python train.py --d_model=256 --d_mlp=704 --norm="rmsnorm" --norm_eps=1e-05 --positions="rope" --parallel_block=false --init_std_o=0.00572 --init_std_up=0.0313 --init_std_down=0.00422 --optimizer="soap_variant" --lr=0.00509 --beta1=0.95 --grad_clip=2.0 --warmup_steps=129 --batch_tokens=65536
Each number is 128 + 24 x the weight over its row's rms, rounded and kept within 0 to 255. Layers, rows and columns count from 0. The size above them is the row's rms in percent of the matrix's.

# layer 6 MLP down (transposed), 704x256, rms 0.231, rows 295-361, columns 192-223
size [ 95 101 107  99  99 100  97 102 101  96  95  99  95  99  98  98  97 118  98 103 107 101  93  95  92  99 101  93 100 102  99  92 102  93  92 107  92 110 105 102 103 102  98  99  96 102  95  90  99  99 101  99 102  99  95 100  98 102  98  96 101  98 103  99  92 100  99]
[[108 153 172 105 141  99 134 100 151 107 133  98 142 108 122  92  93 147  91 136 115 129 127 190 137  90  95 100 136  96 144 128]
 [110 147 140  92 112 135  91 153 134  77 143 157 140 135 106 157 137 146 142 152 103  93 147 115 142 102 117 107 124 129  86 121]
 [127 150 158 141  99 140  69 150  96 129 100 126 112 115 157 113 105 119 144  86 173 133  88 157 149 103  93 146  89 118 108  99]
 [160 149 129 163 108 185  93 142 126  96 153 122  95 141 113 117 112 109 154  94 128 128 111 104 119 146 117 119 129 161 143 107]
 [161 105 157 128 119 130 157  94 139 169 125 157 113 119  93 134 148 155 121 128 100 143 133 133 130 143 119 126 113 172 130 123]
 [101 107  97 157 127 117  78  88 125 159 127 170 120 125 119 127 151 122  76 148 116 158 133 171 129 129 143 156 127 124 136 130]
 [121 131 165 151 111 134 119 103 133 118 123  86 119  91 117  80 129  83  76 143 122 111 106 161 151 136 119  97 127 154 134 107]
 [188 125 145 116 129 132  99 111 123 129 190 119 136 131 121 136 116 135 119 115 122 173 177 184 114 132 143 136 137 115 168 123]
 [115 159 111 107 161 126 128 117 128 161 121 155 136 134 132 152 175  98 128 142 117 125 120 156 138 182  97 161 142 186 128 160]
 [157 138 153 105 133 117 109 136 151 120 141 113 120 134 100 115 121  96 112 162 106  50 115 143 121 118 134 116 121 143 124  93]
 [141 129 179 121 130 152 171 140  70 143 141 127 134 130 141 143 117 104 141 109 152 116 167  92 125 130 117 148 164 174 113 164]
 [ 76 186 148 134 159 167 140  72  87 120 130 146 122 126 134 143 140 163 203 118 127 123 155 111 106 122 163 122  98 133 138 116]
 [176 156 153 119  97 136 111 138 149 110 101  95 158 116 190 179 116 128 146 171 120 131 148  94 140 133  93 105 126  65 123 117]
 [138 141 147 135 161 117 170 129 102 152 134 171 156 106 114 134 134 113 133 160 148 147 107 134 164 119 134 149  75 161 120 144]
 [117 114 111 154 107 109  97 145 103 134 158 161 123 181 122 128 117 132 111 127 125  93 102 129 122  82 108  86 115 128 124 128]
 [117 126 136 116 149 155 157 153 112 104 131 155 154 155 134  83 127 144 165 154 108 136 100 104  96 109 106 129 116 140 182  83]
 [140  88 157 118 138 114 104 131 161 150 110 122 132 120 117 119 123 122 144  85 142 144 164 117 143 156  84 155 129  81  92 142]
 [108 167 104  99 105 128 131  62 159  94 148 147 138 109 129 133 143 149 160 116 135 129 126 143 117 162 121 145 145 142 103  80]
 [152  86 121 177 108 101  77 117 118 136 123 116 145 164 128 111  99 119 144 139 133  91 123 132 122 127 133 151 122 133 160 192]
 [123 135 148  79 153  86 132 102  89 150 113 133 111 171 160 143 161 130 122 162  96 188 183 150 140 120  96 113  84  96 150 108]
 [165 155 154 129 177 101 153 142  91 105 126  95 141  70 131 176 133 127 133 125 136 125 124 134 153 132 107  95  96 101 126 150]
 [175 136 168 133 121 115 133 123  90  60 146 104 116 109  89 144 129  86 100 163 149 114 113 130 108 132 114 102 141 116 163 138]
 [ 97  91 106 117 171 103 120 119  87 111  88 138 103 117 128 143 148  98 134 115 165 138 138 160 159 126  96 150 115 118 160 103]
 [161 151  83 158 131 145 146 168 116 121 164 113 152 152 144 113 142 129 102 123 108  80 163 158 130 129 160 123 120  79 123 121]
 [124 170 156  72 117 125 125  92 138 128 128 137  99 132 155 132 175 141 128 158 133 127 103 115 126 165  97 121  99 138 139  94]
 [119 122  85 142 140 127  67 117 105 128 119 170 144 130 167 121 135 147  77 135 129 145  93  99 138 149 138 181 134 118 111 119]
 [106 137 155 142  82 119 135 122 110 129 104  90 103 118 104 121 114 143 207  75 161 104 117 145 100 130 143 126 159 145 129 140]
 [108  99  91 124 138 112 114 116 108 126 139 118 154 140 101  57 127 107 130 142 147 135 164 144 123 163 123 122 164 142 116 153]
 [150 110 102 116 181 155 126 125 111 154 109 115 109 153 148 153 167 116 105 121 123 135 105  94 151 132 121 103 150  96 143  85]
 [122 131  90 164 132 132 137 127 187 129 130 139  98 109 171 129 161 151 146 128 164 123 115 118  91 134 101  72 137 161 145 109]
 [103 136 118 106 153 106 137 120 128 109 135 125 100 176 144 109 144 151 163 132 146 149 148 105 126 117 113 153 137  99  66 185]
 [153 107 127 116 149 164 132 108 144 143 124  93 136 177 123 157 110 163 174 113 120 158 128 181  66 151 129 100 124 104  99 160]
 [138 109 131 161 141 127 139 157 117  96 113 144 103 109 105 150 143  98 160 162 115  90  96 104 110 111 124 145 143 138 144 142]
 [ 94 110 139  97 115 110 138 132 123 139 146  68 130 120  84 149 151 130 162  96 136 159 122 112 103 148 174 101 113 124 116 132]
 [108 133 140  87 121 143 166 106 165 123 169 128 127 142 140 116 148 125  99 136 121 114 165 143 121 122 151 138 128 138 188 165]
 [116 148 139 147 109 135 101 102 135 122 108 157 167 100 146 164 132  98 151 111  88 122 143 102 116 160 129 108 150 118 128 144]
 [ 82 162 133 136  98 135 159 128 124 144 137 144 125 142 115 120 103 139 128 134 126 125 121 144 140 109  96 149  79 202 176 111]
 [ 89 124 140  90 139 162 137 148  98 117 105 110 104 159 145 164 114 144 105 180 126 154 117 104 105 175 102 128 122  98 138 169]
 [131 105 113  91 115 121  55 142 129  92 118 114 164 119 137 126 146 142 145 129 163 107 133 129 141 137  81 105 110 149 114 108]
 [145 100 119 131 124 108 166 137 177 109 137 110 111 122  99 175 145 176 123 158 150 107 135 150 130 131  72 133 162 142 136 114]
 [138 155 104 143 159 118 153 109 101 115 132 154 115 105 116 131 114 121 163  87 146 115 134 148 172 121 160 165 158 122  85 157]
 [151 135 102 131 129 111 142 177 133 168 130 116 141 147 144 105 144 111 176 152 113 140 101 158 108 181 134 173 145 117 112 118]
 [ 86 129  86 136 156 159 108 151 147 131 137 119 156  79 117 127  76 135 153 135 132 153  85 160 131 114 134 158 145  94 168 130]
 [121 114 157  92 151 106 134 115 103 131 105 140  74  97  93 125 156 120 111 188 102 101 156  94 133  91 126 157  95  93 105 118]
 [113 173 123 104 106 111 131 150 156 135 138 168 176 104 101 120 124 119 118 148 130 113 141 126 148 167 145 135 146 147 137 140]
 [146 139 116 137 131  60 108 134  85 116 119  82  62 137 164  84 137 129 111 114 137 102 179  95 118 174 141 103 162 132 123 126]
 [109 115 147 147 131 130 147 168  84  93  79 144 104 131 145 127 103 143 114 128 165 196  90  84  99  86 120 115  99 145  96 129]
 [125 132 129 129 165 138 117 120 125 109 125 100 108  90 137 108 106 150 174  98 151 143  98 140 120 115 142 106 132  77 119 157]
 [ 96  47 117 125 161 149 133 168 153 212 137 111 138 102 182 164 126 124 107  84 163 176 124 142 118  85 123  98 115 137 116  96]
 [105 127 100 122 182 102 127 114 153 158 142 153 104  97 142 101 148 154 135 103 143 164  98 151 130 123 132 130 142 134 110 175]
 [129 119 155 149 166 127  86 120 124 137 174 124 138 108 123 127 139 122 174 119 103 113 136 132 144 136 113 104 107 164 115 120]
 [121  95  80 136 135 131 104 149 156 131 158 121  94 101 139 126 135 153 123 140 103 123 134 140 137 161 152 132 119 131 137 123]
 [145 126 129 168 134 135 164 166 117 114 130 134 106 122 125 168 121 146 153 105 123 152 135 127 150 101 174 113 167 160 122 144]
 [142  99 132 151 140 150  98  79 115 135 101 135 118  88 150 125 154 144 128 124 132 128  98 138 141 114 159 147 121 136 147 115]
 [137 145 105 124 135 138 163 116 148 106 164 141 107 138  52  79 105 138 136 101 111 109 109 110 131 161 111 131 162 137 150 146]
 [ 64  90 112 120 145 145 144 105 133 133 107 118 121 159 112 174 159 109 164 110  65  84 176  55 174 151 129 143 110 140 103 153]
 [147  88  99 156 117 127 153 112  82 113 118 127 105 172 170  99 125  81 115 138  97 145 179 144 102 111 112 124 133 106 109 157]
 [ 97 115 127 134 120 102 103 130 112 160 109 130 102 137 143 117 118 118 185 142 121 104  83 148 124 130 116 112 149 100 139 115]
 [112 106  98 151 152 157 123 123 173 124 121 127 133 112 139 162 167  93 137 129 162 140 112 145 128 149 138 143 106 172  92 158]
 [111  75 137 160 107 140 136 131 159 189 124 101 153 160 114 137  98 146 136 100 120 106 134 119 144 122 108 135 136 142 146 103]
 [110 136 111 134 123 133 145 125 125 134 121 143 125  89 178 127 135 157 156  98 124 134 140 146 154 125 120  98 148  64 138 149]
 [ 91 126 101 149 119 127 147 171 119 145 143  85 115  85  92 119 116 148 128  90  89  86 140 125  97  94 132 120 142 121 142 126]
 [118 138 151  97 109 160 131 146 109 110 157 134 122 138 118 118  96 143 171 118 134 124 153 148 142 104 144 141 108 168  91 114]
 [136 141 101 140 115 155 137 108 121 125 138  94 131 151 135  61 130 138 120 111 144 130 167  92 144 131 137 123 114 183 127 134]
 [152 129 151 127 167 155 152 105 113  88 121 112  67 111  99 104 125 159 113 109  94  93 150 125 131  80 123  92  83 155 128 120]
 [137 127 124  93 103 124  88  97 120 148 138 174  97 105 170 141 123  80 118 111  88 131 117 138  85  91 154 179  81  91 164 138]
 [114 102 108 151 163  85 111 131 102 128 180  72 116 152 114 161 128 162 159 161 129 134 128 161 155 136 151 137 142 158 127 124]]
# layer 6 MLP gate, 704x256, rms 0.23, rows 296-362, columns 192-223
size [102 103  95  99 105  97  99 103  94  94 103  98  96 101  97  99  93  96 103  97  98 118  95  95 101 110  91 100 107 103 100 100 109 105 105 103 100 100  97 102  99  97  94  97  97  95  95 101 103 108  97 107 105 102 102  97 105  99  95  98 100 102  98 107  95  98 106]
[[124 130  96 126 103 119  41 130 116 143 101 142 140 153 122 122 141 135 176  76 129 156 185 132 176 108 127 138 113 128 131 160]
 [137 125 108 134 129 164 139 120 127 128 130 132 123 180 153 140 161  86 114 165  77 173  89 125 161 122 149 124 152 143 136 128]
 [ 92 141 150 106 155 145 160 176 149  99 131 118 132 141 175 118 128 155  98 166 132  95 104 123 143 125 124 137 165 111 116  94]
 [ 98  94 169 137 167  81 131  98 123 129  91 113 155 113 104 123 136 161 154  90 122 129 136 115 144 110  86 157 126 128 177 174]
 [114 136 131 124  84 116 149 123 130 113  98 150  95 200 100 155 135 155 122 115 157 132 125 166 126 146 119 191 106 162 144 142]
 [133 135  82 152 152 126 111 112  86 103 132 156 168 120 122 163 154 106 124 136  98 107 154 138 136 126 102 143 134 128 140  84]
 [141 136 124 143 153 130 121 130 144  85 133 128 153 131 116 153 121 129 110 114 121 132 136 139 173 134 140 137 137 126 138  83]
 [124 148 118 144  92 111 156 113 120 101 128 118 115 131  91 164 135 141 160 119 140  83  89  83 158 124 131 117 133 116 111 127]
 [155 146 120 115 104 164 107 122  86 108 105 143 134 125 140 120 108 138 136 132 150 126 131 172 164 130 162 102 168  98 157 122]
 [120  91 108 160 138 153  80 128 149 152 135  92 134 120 168 149  92  98 139 157 131 159 161 175 175  96  86 113 142 100 144 132]
 [172 119 117 169 116 132 126 139 135 126 130 107 125 102 130 170 157 191  88 149 142 122 167  51 151  87 138 134 153 117 104 133]
 [108 144 160  86 132 122 126 120  81 133 178  99 140 106 151 155 127  97 135 159 133 126 150 141  81 179 159 117 116 169 158 126]
 [142 151 115 170 132 107  68 106 156 174 106 134 151 141 116 142  90 101 112 118 112 163  87 132 120  97 129 110 134 175 135  96]
 [120 103 114 144 125 122 150 122 109 104 165 173 137  86 142 128 140 118 117 168 128  51 158  76 145 175  70 126 163 150 122 126]
 [115 160 161 121 105 154 125 137 136 148 117 113 105  87 107 100 127 111 117 129 153 130  92 112 122 120 125  87 135 134 154 142]
 [156 127 107 134 163 123 140 116 103 132 145 144 134 180 149 123 128 128 123 101  68 128 111 135 145 135 135 107 138 128 173 143]
 [153  77 149 141 141 152 150 138  73 107 195 143 137 147 157 107 136 111 156 121 124 129 118  64 133  99 126 109 104 122  96 165]
 [137 134 126 147 103 130 165 164 144 109  92 124 114 138 151 145 113 103 101 130 136 136 108  84 148  98 141 134 116 129 151 114]
 [102 152 116 200 178 135 203 106 106 167 117 106 130 122 149 116  90  99 127 116 146 114  98 140 120 148 172 138 143 106 129 152]
 [123 132 140 141 137 131 153 122 150 115 125 138 151 139 172 153 133  87 106 128 114 102 165 168 126 166 102 171 156 122 128 181]
 [137 126 115 166 146 148 121 112 149 154 155 150 142 119 130 131 123 142  96 111  87 139 111 151 179 151 114  68 106  91 123 104]
 [115 134 118 170 156 125 128 121 124 110 107 161 174 115 105 123 120  91 129 105 147 122  99 121 144 187 107 148 117 115 127 117]
 [ 77 181 175 117 145 123 137 113 163  85 114  95 144 132 109  57 143 118 179 124 121 132  98 175 126 106 141 142  98 124 142  82]
 [112 101  95 144 107 124 137 168 152 116 109 161 117 109 118 125 106  87 137 126 127 129 126 126 157 142 110 127  87 124 156  93]
 [137 117 104 150  87 156 133 117 167 124 120 123 147 116  92 142 171 152 106 144 135 117 115 129 178  91 120 181 101 166 109 126]
 [125 118 155 142 144 152 108  86 122 167 124 118 109 171 144 126 117 151 116  79 168 153 139 132  89 141  89  95 120 152 149 162]
 [110 166  79 148 144 123 140 120  75 163 169 138 131 150 128  67 106 151 177 162 111 135 138 157 104 145 145 148 128 135 162 136]
 [103 148 112 106 120 192 111 144 142  79 141 179 141 161 163 120 143 123 161 116 116 111 126 127 142 163 149 172  80 133 136 111]
 [159 168 126  79 116 144 124 158 131 137 117 127 138  59 106 122 161 136 136 125 112  92 124 146  93 177 119 107 170 139 141 131]
 [164 125 121 105 166 106 109 117 170 111 167 130 160 173  97 128 134 150 123 144 116 119 133 168 138 175 154 142 125 139 149 134]
 [131  97 138 147  94 132 141 138 105  81 107 129 120 142 132 131 148 133  92 126 100 147 124 183 162 149 108 156  94 134 159 161]
 [141 105 137 145 143 108 116 170  90 138 136  97  90 161 160 162 120 116 119 114 129 141 151 130 118 140 123 140 139 126 139 104]
 [162 147 131 124 127 141 173 145 120 125 139 167 124 104 108 156 153 141 141 115 161 165 122 140  92 131 122 105 120 169 155 135]
 [140 104 108 129 133 136 155 108 136 173 165 142 112  92 148 118 132 156 142 126 111 131 125  95 133 192 137  95 109 105 104 117]
 [152 131 132 143  99 115 146 100 162 134 120 165 127 142  81 136 137 131 142 161 129  95 150 103 145  90 128 142 106 159 109 137]
 [ 91 160 117 103 111 121 104 116 105 127 115 151 156 109 128 123 135 174 131 174 144 101 155 147 131 126 147 147 106 144  97 150]
 [127 128 175 161 144  77 103 119 112 124 129 107 137 127 143 116 138 141 129 129 186 109 153 161 142 139 145  99 115 158  91  72]
 [141  99 120 106 109 123 129 126 148 116 154 165 166 123 142 110 119 137 131 142 134 131 128 105 163 149 130  98 168 118 126 116]
 [118 133 138 175 112 129 122 142 133 102 114 164 104 166 129 107 144 116 107 155 138  94 145 124 125 131 140  88 159 142 119  85]
 [114 177 159  79 121  99 119 143 142  75 121 201 115 125 159 129 106 140 164 158 127 177 121 131 136 108 138 150 137 163  99 148]
 [166 170 168 140 141 126 137 143 134 113 163 107 111 172 148 115 113 110  86 148 129 157 119 124 102 143 172  73 144 136 153 129]
 [113 192 133 107 132 121 150 176 147 136 118 135 135 133 155 145 163 106 105 111 129 171 148 141  94 176 129 134 130 127 133  87]
 [121 118 151 135 107 155  94 138 137 148 115 141  95 109 116 105 131 117 128 139 107 140 114 118 123 180 120 119 146 139  73 123]
 [112 150 185 122 135 141  99 100 155 138 106 109 174 130 108 165 113 143 143 139 139 121 119 164 149  88 115  90 125 108 135 131]
 [103 122 102 149 159 127  95 157 121 150 129 145 127 110 160 128 143 155 125 165 123 129 120 126 137 131 115 137 181 147 105  92]
 [130 150 136 157 106 154 108 122 112  76 118 101 151 114 127 168 112 106 150 151 117 144 123  79  89 142 147 108 124 112 125 105]
 [110 124 114 144 130 143 156 106 121 140 135 132 146 114 122  87 129 140 136 157 141 148 115 154 109 128 144 123 138 183 160 117]
 [113 121 131 112 131 145 141 147  73 127  90 139 122 172 144 121 119  94 170  91 143 141 111 134 117 140 160 119 191 110 138 165]
 [116 148 139 123  89 140 130 159 127 104 134 143 136 118 156 129 130 134 165  97 134 133 128  96 134 126 137 120 157 138 111 112]
 [109 161 170 103 151 120 149 128 161 138  96 153 136 149 121 143 111 164 104 157 131 119 136 162  82 145 133 152 163 133 155 166]
 [121 154 104 146  88 126 169 111  83 132 140 128 127 131 113 148 163 117 108 116 135 150 137 108 122 125  93 128 118 124 102 142]
 [116 120  88  93 111  93 153 126 159 127 131 133 130 161 134 135 127 142 125 147 157 168 160 136 146 158 146  91 104 120  97 136]
 [131 120 175 142 133 122  90 112  98 117 142 125 130 103  95 154 140 116 123  89 135 151 138 125 160 120 120 152 155  96  59 145]
 [124 112 163 121 101 122  93 115 140 144 116  91 121 126 121 124  99 107 101 147 132  92 152 170 129 172 167 129 175 109 123 118]
 [104 121 147 142 133  87 141 112 109 141 130 134 166 177 103 118  97 125 134 133 121 119 102 119 132 138 152 117 147 117 132 125]
 [162 111 126 154 120 129 123  58 149 179  99 129 114 109 137 104 103 118 138 138 114 131 121 118 158 131 167 103 117 149 136 129]
 [ 91 101 130  86 145 162 111 126 172 126  91 159 124 173 118 140 102 145 127 119 149 126  93 162 135 156 140 107 155 146  91 126]
 [153 129 128 149 133 135 108 120 141 162 150  73  93 170 144 117  95 116 126 114 148 112  90 118 115  77 158 118 137 119 131 167]
 [140 160 101 125 130 137 162 145  94 130 106 134 107 170  92 116 127 111  98 130 170 105 144 133 104 128 120 128 118  91 119 146]
 [104 163 130 123  93 122 122 135 107 128 120 124 109 128 134 151 152 134 154 137 150 108 112 127 105 150 148  99 129 163 158 126]
 [ 99 153 152 128 109 127 109 115 146 172 138 108 146 164 119 139 148 137 151 148 112 130 106 160 150 163 126 135 159 117 151 174]
 [116 147 128 122 146 109 144 111 150 109 139 140 141 114 114 147 130 145 134 131  97 118 121 131 172 108 128  88 136 126 104 120]
 [108 181  77 143 115 146 124 135 154 129 107 153 120 116 131 109 135  83 174 110 176 100  90 118  89 148 152 102  92 120 141 165]
 [101 161 121 110  81 125 111 156 134 127 108 108 148 108 125 133 122 146 146  98 159 133 110 130 130 141  99 168 143 143  99 126]
 [172 142 133 168 129  97 120 139 105 133  84 106 117 134 128 120 124 139 128 131 117 106 150 153 155 116 114  95  68 112 125  98]
 [ 90 149 143 161 167 154 105 170 171 112 169 175 138 144 113 120 122 144 133 122 103  75 112 119 106 123 104 143 185 111  56  93]
 [147 163 118 163 124 112 141 130 133 176 178 174  75  85 112 209 131 138 173 128 121 116 102 163 160 137 134 147 130 116 156  87]]
# layer 6 MLP up, 704x256, rms 0.245, rows 296-361, columns 192-223
size [ 99 102  94 101 105  98  98 101  95  95 102  92  95 100  95  99  85  97 103  99 102 125  95  95  95 103  98 101 102 107  94 101  93 100 103 101 109 102 100  98  96  97  95  99  95  99 102  97  97  95 101 104  98  97 102  98 105  96  93 101  96 103 106 106  99  96]
[[197 130  99 122 168 125 134 132 117 113 152 139 123 114 157 104 141  75 130  92 147 168 171 171 132 151 120 105 150 165  70  93]
 [150 126 117 109 133 108 112 130  92 104 149 103 101  77 172 120 104 134 139 106 139  99 103 159 110 142 112 123 136 107  90 169]
 [110 116 140 125 115 173  83 123 112 189 115 122 160 168  82 110 113 164 161 133 133 166 145 149 145 122 119 130 124 160 121 120]
 [181 119 131 131 129 136 126 110  91 149 136 153 110 135 115 115 139 165  83 123 119 109 131 116 171 109 150 144 127 182 130 176]
 [ 98 127 149  84 109 112 125 145 131 144 114 132 127 157 153 153 100 132 134 127 159 137 145 112 110 127 100  95 130 143 103 117]
 [143 115 113 132 119 141 116 132  94 154 107 158 140 140 127  95 132  87 129 143 152 120 162 114 123  97  77  96 123 176 111 162]
 [174  98 105 125 129 142 108 118 153 171 110 141 133 141 118 118 122 128 109 116 111  88 169 105 135 141 157 153 128 128 115 173]
 [140 183  50 112 104 133  96 161 144 142 106 129 128 113 116 126 119 145 118 118 159 123 128 103 139 133 139 154  42 113 150 161]
 [154 123  98 120 154 156 128 117 117 163  97 115 100 129  94 107 117 171 125 115  94 125 130 103  79 132 138 131 136  75 111 140]
 [109 144 118 104 101 101 117 115 128 102  89 113 147  79 124 144 131 130 133 127 103 107  81 159 149 110 130 140 122 149 110  98]
 [123 134 164  99  91 142 153 148 113 147 119 107 113 132  80 159 119 147  99 143 117 125 174 121 132  87 166 141 116 148 134 155]
 [117 104 164 162 150 132 135 145 109 151 180 110 111 145 117 131 134  92 122 124 110  83  88 148 144 115 153 127 157 156 116 122]
 [ 75  83 104 117 123 146 106 123 106 104 115 158 141 122 150 110 148 135  78 137 118 141 117  88 132 154 113 123 121 131  98 171]
 [123 121 148 147 132 129 170 124 109 161 131 157 127 114 130 113 126 133 113 144 131 153  91  98 158 129 103 139  86 160 127 123]
 [139  86 150 141 180 132  74 151 171 162 107 104  99 126 101 154 127 142 106 136 130 135 154 164 135 116 128 122 127 103 139 125]
 [100 165 145 196 119 122 110 152 118 108 131 117 161 112 162 116 143 147 122 138 137 146 121 130  90 146 161  80 122 110 145 149]
 [105 165 105  97 130 116 159 157 127  97  93 135  72 113 146 115 140  80 106 171 103 118 159 167  98 133 159 129 143  80 189  97]
 [120 104 167 113 137 172 145 129 114 128 118 131 142 111 112 133 115 113 123 124 112 159  93 122 115 116 184 114 157 143 128 125]
 [144 119 138  87  46 144 127 114 168  95 140 123 151 116 107 137 172 168 126 149 124 120 141 134  73 182 105  93 137 142 168 107]
 [161 121 110 137 129 109  88 142 116 123  95 136 129 142 151 136 143  97 125 112 134  78 121 165 141 166  61 132 100 158  90 118]
 [120 139 101 142 129 121 133 114 110 106  97 124 164 132 108 136 102 178  80 160 151 121 122  94 143 132 128 120 118 110 107  81]
 [ 81 146 162 101  98 106 132 155 172 114 108 164 146 121 147 103  97 128 129 146 118 148 136 130 136 193 123 110 106 151 146 112]
 [112 119 114 152 151 114 118 117 126 121 100  90 146 139 132 130 158  98 154 129 126 129  84 159 125 142 107 125 129 134 148 102]
 [145 163 130 125 142 130 114 124 110 124 143 118 120 106 122 150 147 140 145 139 156 175  54 149 132 152 124  96 118 131 103 164]
 [119 107 113 127  86 119  94 155 146 153 137 177 132 135 122 118 114 146 149 133 177 105 140 116 132 137 128 158 150 147 129 131]
 [143 153 144 127 105 112 159 112 138 108 148  97 152 129 133 115 163 140 153 134 132 145 116 120 170 149 150 110 154 165 120 158]
 [140 122 147 100 159 162 108 152 127  88  90 155 110 139 131 140 134 124 130 136 136 152  94  95 131 119 117 140 122 119 112 132]
 [101 131 116 138 123 157 131  99 101 118 111 114  94 127 118 107 138 119 140 137 102 167 143 133 116 122 107  92 134 160 161 163]
 [117 107 144 112 155  96 194 162 115 114 158 146 102 106 130 153 123 176 138 129 147 163  95 117 129 120 128 155 118 103 103 105]
 [115 107 113  81 141  82 118 143 136 104 135 156 170  71 118 149 163 121  79 119  91 146  95 113 135  95 101 112 112 127 150  91]
 [108 116 129 151 107 110 104 142 125 118 138 103 123 150  60 136 141 158 152 142 142 146 122 156 152 100 103 154  99 156 164 120]
 [126 137 149 172 104  79 151 150 142 119  85 149 129 147 107 142 124 111 114 143 161  97 148 162  87 140 106 147  94 130 142 112]
 [161 110 140 115 144 155 156  72 131 152 137 129  97 115 109 176 115 115 105 121 139  68 167 136 138 114 110 134  87 150 168 149]
 [137 138 115 144 154 106 158 156 101 102  99 167 124 139 186 152 102 131 145  92 117 151 109 123  92 189 141 117 168 168 130 140]
 [130 133 120 145 102 103 105 118 118 120 128 127 151 128 167 152 134 123 121 157 147 134 103 118 110  97 133 116 100 153 108  97]
 [126 130 100 162 136 141 119  98 115 110 172 128 118 150 125 159  90 122 149  73 132 145 123 135 113 120 110 172 110 132  94 108]
 [162 101 155 132 151 129 133 184 136 136 165 129 127 125  95 149 111 122 124 125 161 144 106 120 100 100 152 121 133 131 148 159]
 [129  84 102 153 143 145 129 136 129 114 136 152  96 161 139 119 104 145 121 133 137 127  73 129 145 114 131 137  98 141  96  73]
 [ 81  93 150 186 129 150  98 112 133 115 113  91 108 158 170 161 176 129 114  70 124 161 146  88  87 154 147 118 151 120 174 150]
 [106 109  89 122  92 140 166 130 169 130 133 102 128 130 119 126 145 152  74 102  81 139 101  94 139 102 139 157 153 119 131 138]
 [106 124 137 142 124 140 101 156 123 144 192 123 144 195 107 155 133 120 114 127 109 119 146 150 112 196 161 140 139 132 139 147]
 [106 135 105 122 195 124 139 109 149 119 140  83 147 104 148 127 102 146 173 130  99 146 146 122 142 155 158 135  95 143 144  95]
 [150 152 134 125 102 140 140  95 122 142 165 123 114 182 162 135 147 128 125 131 129 105  85 118 129 135 153 154 140 147 132 123]
 [167 114 189 121 131 114 137 145 106 105 140  89 104 186 167 113 119 140 150  76 138 173 132 133 124 128 109 120  74 135 116 128]
 [160 135 113 127  98 137 124 134 114 136 141 156 114 138 166 152 138 124 136 156 100 146 132 157  95 138 135 151 132  95 130 146]
 [136 157 108 129 143 139  80 147 122 149 126 161 125 154 120 131 116 138 126  91 152 109 164 121 126 132  87 131 147 146 181 116]
 [134 121 115  97 128 152 128 146 118 134 151 126  83 163 138  94 113  96 176 172 147 132  95 121 126 135 154 109 135  84 132 123]
 [148 165 117 148 142 152 136 111 152  69 161 106 128  89 116 126  93 109 131 156 128 100 171 116 184 108 110 159 131 138 124 158]
 [119  83 143 144 157  99 107 105 158 102 100 135 144 132 123 172 142 132 163 139 162 114 166 119 132 112 117 154 149 107 137 151]
 [108 114 151 135 153 126  75 145 158  99 139 132 116 144 147 134 159 124 114 135 135 138  94 159 105 101  99 108 132 177 146 190]
 [140 120 149 129 116 173 129  91 118 107 122 115 118 135 124 119 115 120  88 116 147 128 159 112 143 137 115 112 140 163 109 117]
 [135 123  93 131 105 193 175 115 138 136 156 127 127  79 123 101 153 143 153 135 137 122 146 153 136 126 123 135  76 141 151 123]
 [194 111 139  79 122 166 174 142 121 134 140 164 164 122  85 143  85 137 156 135 109 170 152 124 105 121 158 160 100 117 120  68]
 [149 106 154 159  88 188 134 113 123 169 120 151 121 104 113 150 139 115 139 163 177 113  92 161 137 106 135 118 148  83 173 129]
 [ 92 153  88 106  91 155 151 118 147 142 150 123 139 148 119  85  78 132 108 109 124 161 151 136 156 121 149 117 107 174 133 147]
 [147 127 142 150 130 124 160 156 138 117  87 132 140 147 127  94 158 120  88 138 115 125 146 107 129 133 137 167 108 145 141 131]
 [130 105 145 110 146 153 150 119 159 186 131 129 150 126 152 156 125 117 138 113 104 138 107 129 128 161 126 110 100 138  89 147]
 [106 114 116  64 124 120 173 123 113 127 140 145 162 123  86 127  82 157 139 194 144  85 148 134 145 146 109 115 114 109 146 148]
 [ 77 165 146 133  89  99 117  69 102 153  91 103 148 139 107  81 140 100 146 153  96 108 148 156 123 140 154 101 116 130 167 130]
 [126 105  78 116 119 131 171 140 142 113 125 137 133 114 124 135 152  87 115 136 128 159 136 132 124 154 113 116 120 192 123  76]
 [160 146 137 148 144 134 154 124 150 144 139 103 152 120 125 158 142 129 125 130 146 160 108 106 159 121 159 150 140 170 141 160]
 [139 126 126 101 102 122 114 106 142 101  97 107 140 165 144 161 142 118 144 125 141 152 133 180 145 130 111 134 102 110 155 171]
 [100  65 162  89 181 182 104 135 112 149 134 131 113 151 146 117 133 121  93 108 126 127 115 110 157 104 157 160 148 167 104 109]
 [169 119 131 118 110 162 108 132 139 139 135 138 127 152 111 162  64 114 106 115 148 139 159 162 163 111 123 145  56 152  77 160]
 [ 71 136 108 137 145 143 127 146 164 135 131 153 136 150 150 110 140 128 142 131 104 113 111 102  91  92 145 134 123  99 175 125]
 [141 112 146 157 160 112 131 160 128  87 114 149 127 166 140 115 148  82 143 113 152 131 111 137  89 117 125 126 119 114 128 118]]